Part of a small language model's weights: 3.33M parameters.
Each number is 500 + 25 x the weight over its row's rms, rounded and kept within 0 to 999. Layers, rows and columns count from 0. Numbers have three digits each. The size before them is the row's rms in percent of the matrix's.

# layer 2 MLP gate, 448x160, rms 0.113, rows 346-433, columns 0-159
095:513507485497466472485504439527510460548534522523501472490535494513505504487529509520467514475513482498517537508468472486538504495476496493517486522509471512494443483502497492522484512516464536443439524512498521493529531554524500560522446465512463532494540478505508505483475489508484497515502499502525484480535522488453504508509504493476528518503487567441488465517549494501478479476503497490497530513477491492469523496544494487501516542494520480472490509491534535487493522503554475
103:535469495505485536515516488512511519549512482528481519516469466520493485546467504507457490504495441517496455545464474460517509498509495523489504491497474527468496476534552486465478505499483492518513501502495492469466467525499486509453548482452521502488477546498529475495511524547450478517501535503501513522461499509445496483485509537490485461503500451528495509492468464474518490506491540493513511469467496471489495457487522500498484541475518519452531459463509507522520526523506536
102:509537506533517526475548467523486513495495507525547513482469481488520497488498493529505518503497497507457491540519519450478523482502458480499527499535452524481519521485474457529493504477520497434464485496559523482529510549493507520512525464457525495476497520520483476500548500496503473509536517509512536495461506496481515508499496483551514504537501504558529512518481544515512514509500462489514494571505505500483429514525478486500508494474490512542522480530530512498509538499468508
095:543522481492521519525499526486541426466496527552466492490512493474496481492467475498496474519522489510469477484500502534448524464481506541469525500528477554517525443481482544488531488472478504530523508483489510474484522480466514491480509538495492520511494521503503556495545523510494512489476540513533450508484483522509498504546489511519494472477473517538462495504499491508517460534494493501510466488526499495489517530477527475478482471451554501462492485543507464484506491476534503
111:465494476539474485510547513519479541497491498474531477492491498514538496465471511483468516510538500473505484493462478471506489490511506489483515485484503528498501469502511518512486483538477460512419495493475517483495494485490504548488435518521540494564502511503486510459510465464486499523499531427496521499499491506566510506486493534513498488493465551519523467500491550492542503506517514521525509512474493501449533498449543489483516495482537482459478499540489521519524490480497494
102:510508509496468519510489531503477541452493527512509480505528481491530503496494527502521479496483545487519490528484527495522490497496491477554504486480482470497504474496557538501491466538464457460515528434493487496511505500556498479506480473475498487579556465529507505509492486522514542513489482546497512502479518517486498493480535524476521507528457540514483512488502497476478522516469553473541481527474537508488505528533492511458517509472486558544499518509497525502456516499511474
105:482491480478528485521481503510486531563527498459457519471463458522505522517474479490530484480461508469532509481485523498515508519500555515484482464489499473479477484508545438478518489509500505545503479464521531466511529507522486505508511548505480469507502494503527524488497479439540443547492488487540461491502511494489468518499482549520458505485539466480513544482471538506505503491512505479495513455488467499505518479478503485467522462483504514467523525485489516520526516503447515
105:490539525526493515477488534516467511499569488534553509489486474517470486505504505506475455497485502523576495548496459496458456499482454523485499469485446479468508499529530524484511518486519459515471503524535576514509463479523517504514529522532509512512452486461488481490503499532509505524517497492563477495500497490509477552479523504496507477500471463523514474497488472494505498504500495512531493542487508482514469499515538504532518474531487485517504477520519492471547535503497501
097:512452500506537485535474504498534506517500533504490538496475469484490473506485505475510537504533538513515531506506518527543485530469535460484533487534504510475453545512538505485477477497542492525495490478512490520487458498512463511479498523531481522496470478515445500502523514472516478504510502524545507483497442495486479508530492524483491471513506493506489572471456458506529477507507514478514508533472540541549499551543504501481507481471493510544521484491522477539511487521505444
101:498483510495522549522527537540463491518500496483523523486497507475488501479503463529493488499497532528526523478471486454472480496484492519500502458504503479499491479490523451515487504505519502510467510515459534483572497541460545487529514488502441491483509485469517483489481492497475487497519515481480499480480495489506501493510427504473412492485481507514502507536553499480487550502449468510458478475522546528493527512477498487516491512510530513429493515537507484520514489482514528
100:427523489467526491456509498493481547501492516522504480504492474497486410493507490538518469476497464538451472529486491475503531481495480521507496475476471482476496484485502476482507489486522493489510512466494464507525463531538524524542516504492497520492518517520517566517434543491496509486514477512478518462495514499520485487489519506494552470514461514534496525493506499475519512473485474477529530500556518477484499460500520490492523516530518468520478530504503454514487488461466465
099:528484504452493476513480531475520489544474507526534519442501509516488506503507536467496516498449450481495531505527476470506498472520534500531443519538476487505572526482544525497493502464520476466485487519495476505483475541499466534521462513542493472495506511456507510475486508511501499491480514503511462485473451500513520522461530486539455506530518518479528468472556492525471512499517462487484503495508522478514468495501502462478498507515481497481521491515491481505451513553518469
095:508471491533534514486508528559499532497496498512506484473458505522507502499506509513443506536473493523500506481503503527457472442458498506530526471474498506450453523516535507511533495487524491528493513486476502506491479495501446490498534536524492496443499473498478493453513516480553486512482511470488541479468463467512527511506517462537491523478483482467535505502446474503526499510498482533449454486505485509506498521495482516461532486509463520555476523495494507472541483538474510
105:479491487529533556524499513517498523549485542514498509521508465480456519487483500515505514519493470469532510523498496550480512494563479489503520551498481502486530479519451543509444504490467523514516510509509496512460537516493535480479507499480489515497496481490450480489561527489496499449485531531544476486471497524448512461530519509490481499484538518527515506495441520492485513477496526480490442496506477530489493501525517477497485510562538501479503468523507508488527521486478537
105:489500472558499559506513528510514541498489493468497490566467510498554486498510510524501481498486480452512456538499507480513519477541511468525487481532479528524529513523526526478492540466471520536499488524486515481529480483509492522479432534523499468506517522482484454511558487499474518537500483532480493501480466495513477501534524508502492507497530491518489511459479484489494480487539484483470505493480474526472524550530488519519477476508458562522492499547518471498516491503468471
102:501505522496500493534475495501487469486493459508502467455493475500508487479502515526474515483500506473509513494486511520516434528486506491487502502473454479476501502498568480497550497532488539455497513425534495509504444509476517529477475475502507503520489521536523510527473497485501505553499478472465468499474538465481479483458562517484470552531466547524507523497519487501491517502503535451511498508528469534535489518512473528501509495517461465490514481497469530508502493447489505
101:497499508477513472558461484475511474487503459489465507519509530485519546488513483534543512529485454515527515485513475503504443468530492466506509514531507485537518488497539474503501488522484516503492491469516470466475526495469515497460491546469505479465520509481540485503535511488477525501489506511504456472494472486467539510515488477493501493509502485516517479513488552487515505523510507513529585510489511511506520528508515488514558459490448579510515499468455507476517530536523506
095:502472458532534539492474464452486503520496545541523518537450526462489490527509473490464494500519471533491459440530551529518471480497534457544514475517487478538496493497501485509495506473516462481492504516513483471505485507449498501489469493499509527478531491517487533507492482510465538487492520480496518499466458510548552508557494447483477485461500512518478493482503513555528512497510514470480473524510526515501478493502489515486484518521487484516472487500523465458473510538478496
096:477470498496448476468512498519514549515472516489486491483460474502490515485497436516518487528482518531514461453490491512489491517501495519528525508532480533538499528513511527502468505511500519500481508527482435469528489503504460501555504517434493516511511482473518467526505519521508521499483538479497531453490475515499476535545523544537506487490479527477513480519465496420487491507471530483502494524541516451504486515493522520512532510501470556500511508508515461475494484540502517
108:533469491515497527476502495553496569499502492449476501488481503524508513508491507513531524486502524525526449468472454507459479460548484498542495519468503487452506506497521475540502513478473524497483476484484519466514502503485538513513465507465510492474492482500463482496531488441531534515515537508491512500469503509558488513436500459505498484496479529482535498560487527458500514499471488479501473496489529524526508517543469487526526496547525519500504494540514465528501480474519485
099:508499489485551508505514465514493492507502554503444506550494505475461513491502517469493508486486530456531518504472503483465473505532505513496546472539497521520507477507525476523490468515482494487499531507428517498544513467474494512540480544556489480483471549484475499492533494485494477485500507527523497503460453511511527495496448466529499489465456514500519522473466509465503453486494436510486488477518498498496519478486498488482485494522526515530535446485506515494447489534516506
093:503517480501498477533480513497534512519485501492521457454489460549496522505497506461516547499502565516474505534454502512472529479466491520526512476520528472482487519487520534487549449527483543486499529489519524456480502500483529529514480542498469523530511456503521569496471465473512543518494512535496457489534475456501539526443484473473524513498512496491526522472514482489506515481500523484505522457501518495504467499482487484501504491473521526464488516485511483492502474487552481
094:503555502512543527496529553484533460535493499527531491454505483468515504503517505460497512475472473539499513490516488509510547509466433453513543510493462474474500502448498532514524498505495487453517492470494481517504475497465501490492547497526529527471496495527474508501512512468471525468476536531521500518468499513512518468456512448502528507468476473486524509497509498474520492518554526477483494489522521457525478467489479492527493504513524495455473489515501462476524480465529464
112:502506448557439488492500511494500507505507533476530513494495443501520479493471528544486494467444496471510503495468518481469482431518544509500468493509497501495491464514489486500481510498479499520503528483569493484502540465468492484535473506493453505493495454508493500484470490531530509495505487474527501525504466489519467486480547467523484512526539547496518482480495501475519536478493493514519526501490506559491520535484518480502521474493466469445542526550505488485486486530484510
109:500520502502492516483529508471508509516549496532503471476486505468502538450505449476462458545531481491485526467522514517491496476501484490446510495543524521559527478511510510504480500523493485537495492506486496516510503507513513463470488515501500506479479521497446489550527492520469496539499505516490478473467519527501480491550466513558470511477515487534517496464472517487493515518518508486509468506507470429522505551514538462454478493508459523496463546518478522505476515489497449
101:499524499490486554505478536518496516492542525487480547527530512482571498539554536502479536489481511515507521494471514480489489481476530534517510502498465486501503530534512478451518501516517491498486508497539478496476516494469488526524495477509538517482515477506478534478523488532505506516492501506514492487498515504481505476537450437511489540488494458516429475490520537470495521459516477557478492493529476507430515504520514501528497520485551492535509458478496484518518456500480500
090:554518494537500494504509495493475479487500516475519467491526508475532487524504495539509513495492507510517433510463484510504508503499523505502516523501522506507510438492471503502500499497533500498508483527572509515450511498516549519527474514551497519508519494524521577484534444483501556515482511542515451495512483517518444496489479505487533491472485534467445492488549532459526504494527476508501491481527482505471477471529516515526495490467498497500451494483499464554498497501515482
106:533534506496491486486534505495506458504519491489500509502475500511483522511468481502489505506537484437454470529527493450512456499482520521539486553495518521479480482535508503456501484461487539494466543503470485449469495472511497514526537524518513503520508519511481505466495536536538512561492526500495539508482506524499478490476495518537498524508471520494525503467521512533522479473520507566506481535571494475456511492433448512511491510519477506477508528484505509491487499500469496
104:491491491498501508504458552472501501478478447479501527496518490482480498496458510485528505525494511502509508513511474524537530503519473474473521471449524521508512462471486489546549524463465486457516472472461480520502488492471551527498537464515482513498499461546510529450520495490503530500474511484485507560477513476471443487491493521501528545490484511564499510504532476477488472508506525479527466470476493513504527530506471518449544487470492527532483523510504502484526533498489473
105:505496458538517500488519498477489495532502500494472484465483476499514525480452423430508509536502474503523490491493516457500499508502445472505506526505486488476502503454520468486507507476460512510468501515493494495541480506503496520485500536468506524511459486522491509444518482528531413513524504492517465507501477510526452522516543517514508448480545490537465501490503495516514510451493495518484515539499503501531510513477502521474500463510483497505505570565490494497511512515507501
104:503519481500524502491508517497480483495503471489482479494475468463518518473484481538513478464468477489504497502465479501463509467483495517431510510481523484535547511501496493473459511532498507569434468537524488523500455478510538506516527488536467561493479523472493501511481510551482479507461471510453492504518534472475501497470488503491493545496508497570483508485515505496522520450543488504487479516495498496455539468476494525483500510519486476439480510510498516533530505501494522
108:495473503468512541505487500488461498551504496496496553496491506498459499474496472498477534508473475556528534513530525513504496493489526525523505525495468490546514500505485466493520510456516526489453501456543488521530524533520492529507532486472517482474494451487512505462466470520509449513518492494528495541499497499513543510543541512562481448521469552480541536493462496501512496527483536488496509473492507522513527523521502518504551522501517547472472520488474503514505503478484533
095:543518546511498514509530496518486500495492507493482542446477485477487518525518490513460450478493486528508493528503514467484503466488499482459507503514483532442408475535488502518457465530468515527501496504484488545485477490541543468496492511519467513503558488512490505522487520472512528528491491531485485452527520515476513493547484554515489518500512510525500470486532527491468537471508517497502528508468551498529488529474484495508514517486538478533505485471505507491484520535487543
103:577500493479553478513523503501490477498456486512526477457453492457490518508527523509482502528445513536501492512479507535498485521465498545509493452473445562502466478494505464489458457483514524474479498456499486493500552498522528479482532481506469484485480478466474517530502492496505498537500501467515497516506467475503536481480487535492501472511501495523513492490494519474535557519517475493494504498483499471489478468500463539489489492470519473491541492465480534500485535500447505
100:480552495491488506485503525495502502549479507502446538459507493533550518529518513502445503503485494486496447489513502541527510521524474520484527485506497502493499507500479541563501524504507493498559519520504502456422505465482458481483493534484494513474487472478500539498520471498489534458528476491513498539494496481473507518532529487550474462462503525508487504491491503509518465520458517470500505487497522489523492548502514530529469492483502499521522515586508528494515522489489483
086:492486515481502535546504460490504539499502520472500503486518500503504499497476473511497485454501455484457502499465428464524494515487511492505521491512482509505541442531519470532478494524510506512529496534517522468514488497510526480507479503514505521448520488483497447508511528538496541497475479480487537439538442519502479497557449460512470496533431497498483513466475503512492505484524495478511526512493526497495483536492460514526507499471481463517513479477548503519500527520463526
101:518506475532511502510479485508515497475505498546485536520467493497518488530509520506476490527521467447512526503496529483557544483494477508494489455440515516488508520518529457477508520538498501484479492512480519516466471511461517564490493468507490518522494505508514496498508525493458494544489491556498511446517499473519519457488461455484471495537530463524507514531515529501509531520552505482524486508492454484432470507490475504490526448508524519477509553489457496510499517490485505
090:469465514483519480462522496500518536513481517496529519478555511492488493462490518478492483505551441510520499456481525502532495462488487504498508526488502519533512499444504513470470503520498508522493498525510542543519521494526480472443475508481464431482519522471520483493498479548499468501501469479462500456477497487447462503492492515483532530494489489512512501490517478487462528487530552548535456508480492494498550525475513510497499471496507506511478477511461463504537477476537522
096:487510497504544500528469497543491518492573488503489489529495485527544526515529518495522454484495473463509479497484480478463441470496509538455508498493547523559532498512491477504567524525499537466509473513515502523473472492492505500474467511493501502491504546496458517510514498459496520469497485488528522519482498465490517487573486519503462496495473484530489478437512498511476467486506555501504482502492455501510502527529471476491451474512468535499514485492498524489482506489511528
093:521505475493490511495499506485515465504459479492480457468504481491501513459491491519482477531480557435577517528545546501468493515516504523508547493506472535485533492508488478492497487506488493466492487467551491505508504487499497523509457482502463524515468509472522535470508472493492489489489533490530518520535511518518503471464551526542548554517542531496497537499484466500492493498516515504510515544549508511496503490480516513531510489527518534464541521519514508511489512555504547
107:550481514486493494443499515503492506469525552530482498463544495495471512503511461554525502538497482476514507469537488499485487511508507491469518520502458541482480450530498542507500534489525530471509520488542544553496524551531493511472509522512461492489487493528515491463528530450516522531518483494458480501505534520544488467504533516505485514500480509498553479525507509459510503506454494481467509505494464480527518519530490505515523445470481502471509528505489485493486470498540531
103:547546547499494468493488510512513473516491491481505543518508491522556505485485508533472491478532486483498466563539522515501448563568486539503537516467502536507500449519529498517496471513467511475516520488452512512493530503462524508471501471484497503515460512497492512498493476496504543493514518512509500512474527514513527520487499524547523487504477535478551522507512522518460529488505537492516505487500481455498494513510550507522526507482472487470468499491492551486460452510516500
105:498516490508500476542473487432534537518527497525479495502509478515506495531499522529537484507519481492475534497470497493453500460446517550503470480507523469503519476527478491527459502547555466485483488514510489505480476502516517483478524522500516507459501423499512506482473525502517532503519536532534506472505507491478477500474494489473481475499536474490489465508542494514558523508471431531531484508534511499503509488538485483496449518499525516515493505529458541511485516502459495
100:509496524506505491504493469499548475501495492490451478497563495498488497514498482508500504458501491493462484514525468484494502506469493456553506538495484497479484501465509536526477506442488509501512528485542488503451508534532524527535478510490471524521508510537555522492545483486480506464471470526492505473519500496493544477451480455515562521499491516485529522524526517473499521479496513488507497452481513553427484489529454497453493492453490504481501476495492494537524481482513491
102:500539520499522539491489468481457475513467525492519477504447495481528488502496512451498481485501479526526509512523465460526478554501499473474507503484535484497468488476543483508480492516515514518524517473485513498516503464505518536499540527515539494528534465481505508492517503512553560548488529481500485479535485498551448516471458547487498490481489521488522568520484536510489522501544513512498505455505484469471541492502524485487510546451513493456530486507497514486500498478489526
103:478511527520457515516509485504521524512511506462507516474513527488510465507486502517482496470507487521460489524480505499505537456543472485492463527472498480548481516492500529497468563504519530490463482489434497424520503506470483485474487481529490492522469503463499513481487515520499484498509526487497500477506506522480490580477519513492512486524496514486532500526519489492466522469511506497490512508506542489453416539522526496489554466450527501473475516507456495506546486495521505
089:453505489525483499443460476489505503504525490433508512498509482541478506526469492485525494476480460531523469434485504537460501511507508467472455510499501458493477492486570505485482463504479514530460511540499486480488480489503542496521502504487490513496499480494521482520502499452448483483485475532512470475526542526546479510483467484486454512520502509508487503554477498485505507453499498547506471506507472510521511483525468523474523491530537500464505496515460546502477497500462515
101:541532447520450515452465486510485498476538464468517474479474464502470498477498488531492503501497498453502532521489479536448518537514480534502502520496441481537524458535506492518498526489530504514522500494500470489490573469494513484472535495529454512481483475535478498480521500481507477474505518468557499502491493465490488479479509516513489521505516518501512502489473507478523476495500531496496523509518502484452551538466497507529540429518487475511496511484513547504518538501505512
102:507515481516527470486469507574508492494543465526491483535493470546511514490482480500502488486502516489499479509483511457522499525517484526523513538524491518439503519491533504488495535515420513507491508511503515506558500471548468516484514489459483519481477523531449514555474498510499518476511500507499473503527494508518481513510507514502514489520410510502507480470493443489501493493494497537480515530488523524516528513508523500530529485519509461540460467456495526514458481475503470
104:475517516504490502529525497532474461456467526444476474499524534516475498473481507498491516515427463540501504451520481516485520457463566493534487473502534492549557504513455520499463534502453516502525458492487496499491485506485499525511481492503467479485507482493502503510483497488504524508505482532515496468527519529491485507505439537492513509518502567507500484494535505494511521493510510514477485495460475533490489515545469525516533505443494544487443508515491503520503508492485514
103:446520505498499505521523542500451456500485480518516524473460483503487501508523445530525500511530501472557475480530470535512493436498486485497495528525454479450493491516512462547528468518527523520478500500509493485500488499511489491504507517464528529452514499466494473487537494510471486473458471510494505520506492461496528484487455538557552464495492484534485509479511527535495528556546506505470516496493490492488453505487467507484530477508509475493507530530497510507508506552495508
102:485495472552530473511487503506460468485475488501481471491455456489521465524501486525467486524493486515524550504502501505529502512514535501543516507533449510488471481513492460531490479523503526499461530481528492477457489498500509512542477503532501500490535516456500490427537460497502500498498504561501515458520474440457496525505483497512467497518504478510456510519484486513508471455486456454489534517495494545528502495501533478498495499516482492532510483520474535510560492492489538
098:470514490478474532506503495550496500510516515492501543535455482472520526492495461521527505499527533480538521509469479493461515466449510493455489535505440488470523537529565506478511528498535432540500471463500482479519477501513509491487484464476450467510527488496495503515503503547500495495492488523535490468530462507516482498518509535472480520518529490483510489472466530473503456470484499532459547485465494520488472501509479519519492504516506523559489534464510514496487493499515486
101:489495475484457549519566501502499503500533496481489476475489524484485534499500549520546519479529526466506473481468521544492489480494536506458485520524517495480504510513534518482469512467475491490483492486492506525471509535534500476470500573478482491490454495456505505499491502503512509505489524490472508528498525536512452519559482487490440495544477496472482475487570497498514511495514538516493472494466497522568454468506495506500479505505487553498485489516517535483470490486486488
102:556492490489486497547486490493549505493482491526491481481504521530532574525534506513529540467477551535562465518482491488483495495501496465506465511473529533532498487538525513496480472532528489492493512475504496484507488474468546508510471462526492486530513509520529530516502502485507494496492534543516475480453495468537493485473512501481521494502477515516472504476481456456546528477484474480493472492515499555473493508475494538478491542498520501475468517458501520486461471536471483
097:484494550549516493490488503518472503486489461497502521494506506475509482456520505497481515473500516476523477522506519508500544476520498466514498545525480545515483497486480563550466505505540555491509489475506534486457462498526470510531434501512532475528532524461479490478510473472495472491556531551474478495504540483521496499467488485473504480513485532491524502532495509491492523504508481485530508548553494498520496446500498502489502512505499448505479545498502536508449537501524511
090:518478452496516493533517501502533406515502508563536468470512491500489542485544512494475518511499530524484489500534505510479516519515525523534518518513542496510492477506502506538490513483536493456505496471486476497475505516473505505495527503524472539461488468481486539482536499482524502492501519518505510521518505502527527495490461441511490519514477476439540473464532458479520533524536532491496550483504489493512488492527471478498502511536516494449450531484512485500512475481502449
098:474538508535535524506502469501500490511515508483534476515494499501547448543476500475514505466522460517492473513535530466490445480516499562522524485526506521487520492452470480497508542518524510529510532521484492483493483487464478493536489436466516539482490472513458510525508481496547536536472499482536522501496480483493511525499505489509490470483522489505505482510505494471494467482545481515517519493528530516480510560517484507456524490498469457477462517511535484551501530531489545
099:459504551519489538514455497485503509505508483480477515478525508501533485486521505495515502480484470524499476446461486501466472506517501494498471531477500507592526474493484484491484478461484488481492479511458482497525483505516518528527496513500488399498520488487495550516480493511456573492529487513488530517520498497520542557496495490475445471493539480494459501531503499510474539498534489466509517519500471464490500498507467529483484484516481510485502494496546513523487469505499481
098:481506498445528536512475497517519510503534493492523495528505466495520507497522510536484532491549464517478478502480433505525479514529495470532509500496490457532551511483501528478505524455501505521457529488490517508499499524498505478458463449504538551502477476525467503468498507478494490508464520468521487486480527459490510500488514482509485556490449503543504512544479474484485506528551476508487546501485513505497505512526515464495443446509510472503490492510475546541500507505548515
095:523575473504492531508516553528483506503487465479490521500512537462505517496518477452498515499465496544523498471489533496472517511470531497472511566529505482494509544500475469521517464513523535460479526473499507462496481455486523505485509511512472475489462459503494496499504492477514477516499534465488492483512443497431488487481509501500506534505517511498532500532518488486488507502492467495479491503540453545459502481444481503514513484468469493474498475511493506528562519486504542
098:497454494500496514510502504484481482476506493529512541462516523519518488509526522453496503524516456493506546477509515517498539472519519471512546438481463571450507492492528492538493463500475458481491506495517510524479506524524536508457476514490502511444479474523506468506488506515467531493436480468503481538473485500480468533528531540491465512492503488537505507528522483456514517494527471505479531478460474534518494516521510495491519492477512519496505499535522519448469456501472504
104:484490503487514499483516514490530502502493524509485492446495461500477524500525505531449507505503473495503499510486447495466485454503480480486493471500499489539495485501501519537485495486549526553503536490487475497519487511489496442467512506521483518488492504482516481472504471505504519448444500508499529469505494500446502512540540482524523477483505503484492507481469498481499519536509553509493586493498419497472473476504516489532474496522516518447481491500538482481537490527557551
103:546472509519526488488506549495501468517500515500486544532516485529536497497466489438489489510519478471464477475519496481502531483538547551504492479481529507511464491532508513486521470535473478552485519481460489545463518497454439493505476473499496520486486487518473495467513470522490480515487530531537513510502478473505473478499491549537511490487524494486534502450509499529544485519472511490557489516520487472501497499459519514525506481526473500519478539518434503511521515525513481
088:491480518506493493481495501501509472506460512457492512518450486485468489514466474494465511494442503477502489552505480537499488502540512550467494477489512531519506482521502467547457502506519493475491502456478523521529558511499525505512534495499505459465507491436482558501489483476468476452482480494521485526507521491513517544489552531465491445536534526517536515480468542503487501528482498441492504486523496464492496537504470513469509515496472530490519482482514514522509467522482493
094:456476472505471506485497490505520520491518481515537523491553492516482512494458485499471482481498493516515517512502482482470520484526493496492506505484513525461492502512513486498459505499488489502527519534459517526510502461493502473482538451494473510528464518539472563519539500497460460438507492509502496467524483545513488553511506532510500477443457499445491512484511476499486483504527494498489487532522437476525470467538450559498496511530511457550517545520522507506497504478506487
102:496479526510487483543490481474510496545536485486511534518539493503507530517445494485523473509533496526525517496531500517467464503538525510540514503502487535493465484503482459509538461474488499502473518516489514516512528497506483499495455488474491522484477473497446496510540475489534519500493462491514508455506484521499495519527478488479498502485472528505484534515513507519489473511520554443546545521451511518544555522543472487465461499530472462521509481472503528472539532463501527
103:503470486523519497505475531489454523503471497457491495538530473476515523527515498473492481456501511470519527516512511472502528515488530477548474478501561502490526534563458530464535504484481497490503501474494534516491492475489500474525431524471480509485485483501535568484503453511544499502501500478475509443535514464507457537483507527470518484493519526505499462474494455467469500476485525481514496472526524527497499494518479517486490545476482487517498517506527486494474498476461535
102:524472514481520494485473516500508490538525534514490576488533508495486548530511545456505498500477477511487475464533494469463497509507519480483522504497539481477516466488498483478501514449497506508516533497497522513499531488473443499417530526481508483494508479538447427524531503449509503497478505532510531502527498537504485549542500521504479486458497558496520491501486530498507477506478486476511485509498465518529517528519477479472520514504528520525490506502523485469502459526497504
097:521492520468484506515480483540455495501544494507526504458503464511513538497533480471519450458485513460516514448501488475511470508476536439494509511508520470505520504501508517406497508507506485503542529504465496529501519489530502520570476525519509461504513517456540536506545523509509494525470518535483504493523502519463499507497513484502470502477460520509487518495525465473505489487486482543466477475497502467478523492505519485498513559489504488500505448480502452487490516514489475
102:534562467546550509482490515521550439518496482498487418506501491512514493523490480469496513478504516476471520483498533539465474468497475503493533519500468466500490497484493464508488497485483498505483514474525524467457528492487449474507475517471456481492427469510482499491492507472479509457474513509498476512487516488492539493491533549507502440505525498497475470496494508488488514523508510508507522497524519506503515499504488443483509450528513529515519498558448530484491506496510505
105:468528491487509497483484512534541485495478540489497515494486458511495522482545509462489502495501502538505497505560509536523470495530490480488490491515449442500510506524470497527484486501477525490513483470532510502536540504522504542512514503490552483489487519481481513540508508467521519509528541521532528488522498469559538537490513509497519504554512548447497477527472478502509488524503556498522490543480446489507492526478462491521532518499482533543480486477519532494517445494464504
106:475459470489461527512520502469511554522483503487438493465470490461483459473457469521444471529483507504519527481490545539513519517511470503479523516537501515480521450482529517494495512471483496526468517507553542455525509459489464481495509486528486490489482504457510505487529491538507467519490535472492515469487528463482487502490485474500532491510480530524473524512494488470488483453485520498495491482456520484466495550490496531494542526490516501494557515501485480498490493531461501
094:576496459487478514526492527510478518457482487554513515454476517500490485530533512493529531515477483494488477506514500488499502496454517538497519529509532492495487494521479460485475482465528548503489508522493519513497505487549500517472503516515494516489477485478479507466525511493550542497480552540489519573465463518553491474467510474535493477498450480525527480463484477488531529528519504480506503533484490535513502479510481524532496493506525518461479513534507518530553486484521484
104:506520495512460530548493560511449527509516506507513505479481501520485486500505514481535482516489504543525453514521478490473443471506511527467547499487504492530484501504527495519516511507498508547509455480520484492523540505484531482536479489507499495482509471468490516492480499469482467499534504514537451512471518539519471525496471505458528516469452480525521501544516477502462532576509485526520496508471478516509527547465430513503519513480466518524532501518489493500537503488493525
096:513501528499507531487539539516511440524503519492489487499534512485516512520511463504488519452461535474494463525474536509498507520494473553471492525494468469549517479486484528485504508483511521499510542475526507549490519475518484484470486495489492550487527475489504492483585508516557485481509472488506494528531509496470527449520482469535465528490518517528452502481542515503493499520485510511497521476559516502453501473481498471520484477477471513488484502486543514447482486520494517
093:492503464511514512483510532498476510471512496540477500507508488478512458513497504517514549500504489539504498497507509510492538469521503448486516473480496498510496525493487502562492526517472526521484451485509495537488497480532543499493487497520534573494496485478493524526550493515490477526519505525523485514531500470520434531487507519509517562549482442548515552518547521489511511458516497548532478493494466512503497479463454510500538492496513491487477531477519483549508544496513490
099:540522507497463497527514543465483492498525500492525476501499502493488478500478505479496470487516489480510483499499456468493481488483512547491566494515460515494546492478488502457498437497498481532489512518535497538490489509482496508470480457448522540552482515518468505528521509498509494542579512528509531528490486488509483499507515497480505504520509522510513462482486454472469543464497489481512563495481525487529496535490520557493474518509536526543465491514491501509534472461464506
103:507524528458489516491508524479494482540529478514479507506467473448506526525540474467503529499520477513485510489449522479484470510470450449476517506496483530541506525506530483481494467489500486511530489492480499481492560479479484494525460512502511494487513494429474537520495502520524525502452473476430515482527505520490498520532506519497494458473505484509492522497488505507473514490473530491491480497518513507477528454520514528443544564513525490508497546467511530537509503523461492
096:499452503509494515541519516506489474504516486510529514520499507493489512508481512493518490503468539470536467505452481510491475485474513500521471491475499459520490506497487504516526512478529529500547482477508535486500526482472509507537502481477540528525461454488528506487497466426511517484540539423481514527541521477504461526491516573482510518450491471496524497453479530486508517511476518482494493515481519528487533471484536513502456476523509504493547475449538516501490513484467478
096:481470509465526540512489497506468527493503515498473509474498486522499499476495506509463501529515484519491470514497514518473504491532488487498499490466511448508492508540503493514472557559509501514536456500478466549492503508502485475500497523497493542460495472497500494521507515461478494459507520560558486501503526466515474512512432510426531499512495477543472506541449529536520462459486503486510450472492491517500499475484501453530522490532496484495467510510498547510521543528500514
104:451553496518494512522492531507529526529531494500497517507494507517445496467474486491538469538480513488500502514507508541488527498507487490491478506509502469496517490468490527493476508488505507490490515523527550489485433525491494509495503480498556525498479527530533470537490503486487474537484492505572497499465462502487487522496516509594502499550452523530508483474532527503483508503517517522515476556491478532508486527502493516484555454533519544504456512484525532518494505512499497
088:498553545486523510522491464521513483482511518507483525467500481512504473504504514472524484490502515504486512462535494531514491544512480424519527537483528469501489470442518475515540471482485492500519495551504514494492510513545509474517480503523460512522483503500479553536474526498533486495519495509472506517496518456488531507498510461542524473532481490480545518481491476507499498454489506495508458511457499535486475533531516538506513516444507480508495439489572515538484500486506507
098:473482474478510482531475474491510492518503512474487509465530493509459486474501507453497495466505526502532481507493521440510552455525504484464475462491474462516490488487510476512494508515501511485434513489515505498515496511526501543501462498539514481466522505470499510451525483515462481530514526465510482475493472482535513504488475464486553509556498510489495478520478542494524510545499538491477511480463486489510525509518519482489464477489494519521475461469506544435448459548506497
105:492514463503531508493518499485477466549555466499487449541512477478430502486487497475462483456515459492515516521506533506522512498534470490471524484484477479505495503446522488490531507508513485491476493533477497456488474439469477546521500493485538479454517494492506483480520518512438520501457475522521516486535528505477491496531451516521501475458477493511491528512503509523547495486551499508473441477509487478486502487500489522486507501540518493435501484519514507512493489496489517
093:502465495543465504499471473484535545484530506483520491525527477490509500492484461517475471455503487504470490476493486458426503491564492442495532535489511497545464492509469520498469514494485505499519490518549500469490515513517519502457488523496468527474512491513489485494478462485457495487486530473496502477510478525488463495462490519533531492504458483463491470553497520505481500523522476479522504521514554521509478507544500435507536498513549528500485475504507489533479518526530485
108:522536508475491523507479478538442502524488500507501486482441497539538479481480463484467500521494477493511469475472467515493498508535502498522567504474510467499507496528489514497545463522504478484515512438487523499508471486506534525473556497524469510497498531529507513490480492511518471498485478510540491470518516455506505536519479543512472489465516489492450529477497524498513535533496489506494481516529495493496475513485507467542514438461479558512497489508500538554477470475469533
097:478493534497495479483494505473468494532487486517493554490514509508516501485519517540511513489489508478478550531454497517477516512538525508509510501513525479526492476499504519516559498505520507515431510479535521522520544493473506480515510478459504511469505438500503539470474493488503516490474493477505525493496519476553470484502499467465466531474530489533506503552546487497559529500481489517549507508499522521513498414484550521542487546527521490502473487502523519496500507460481509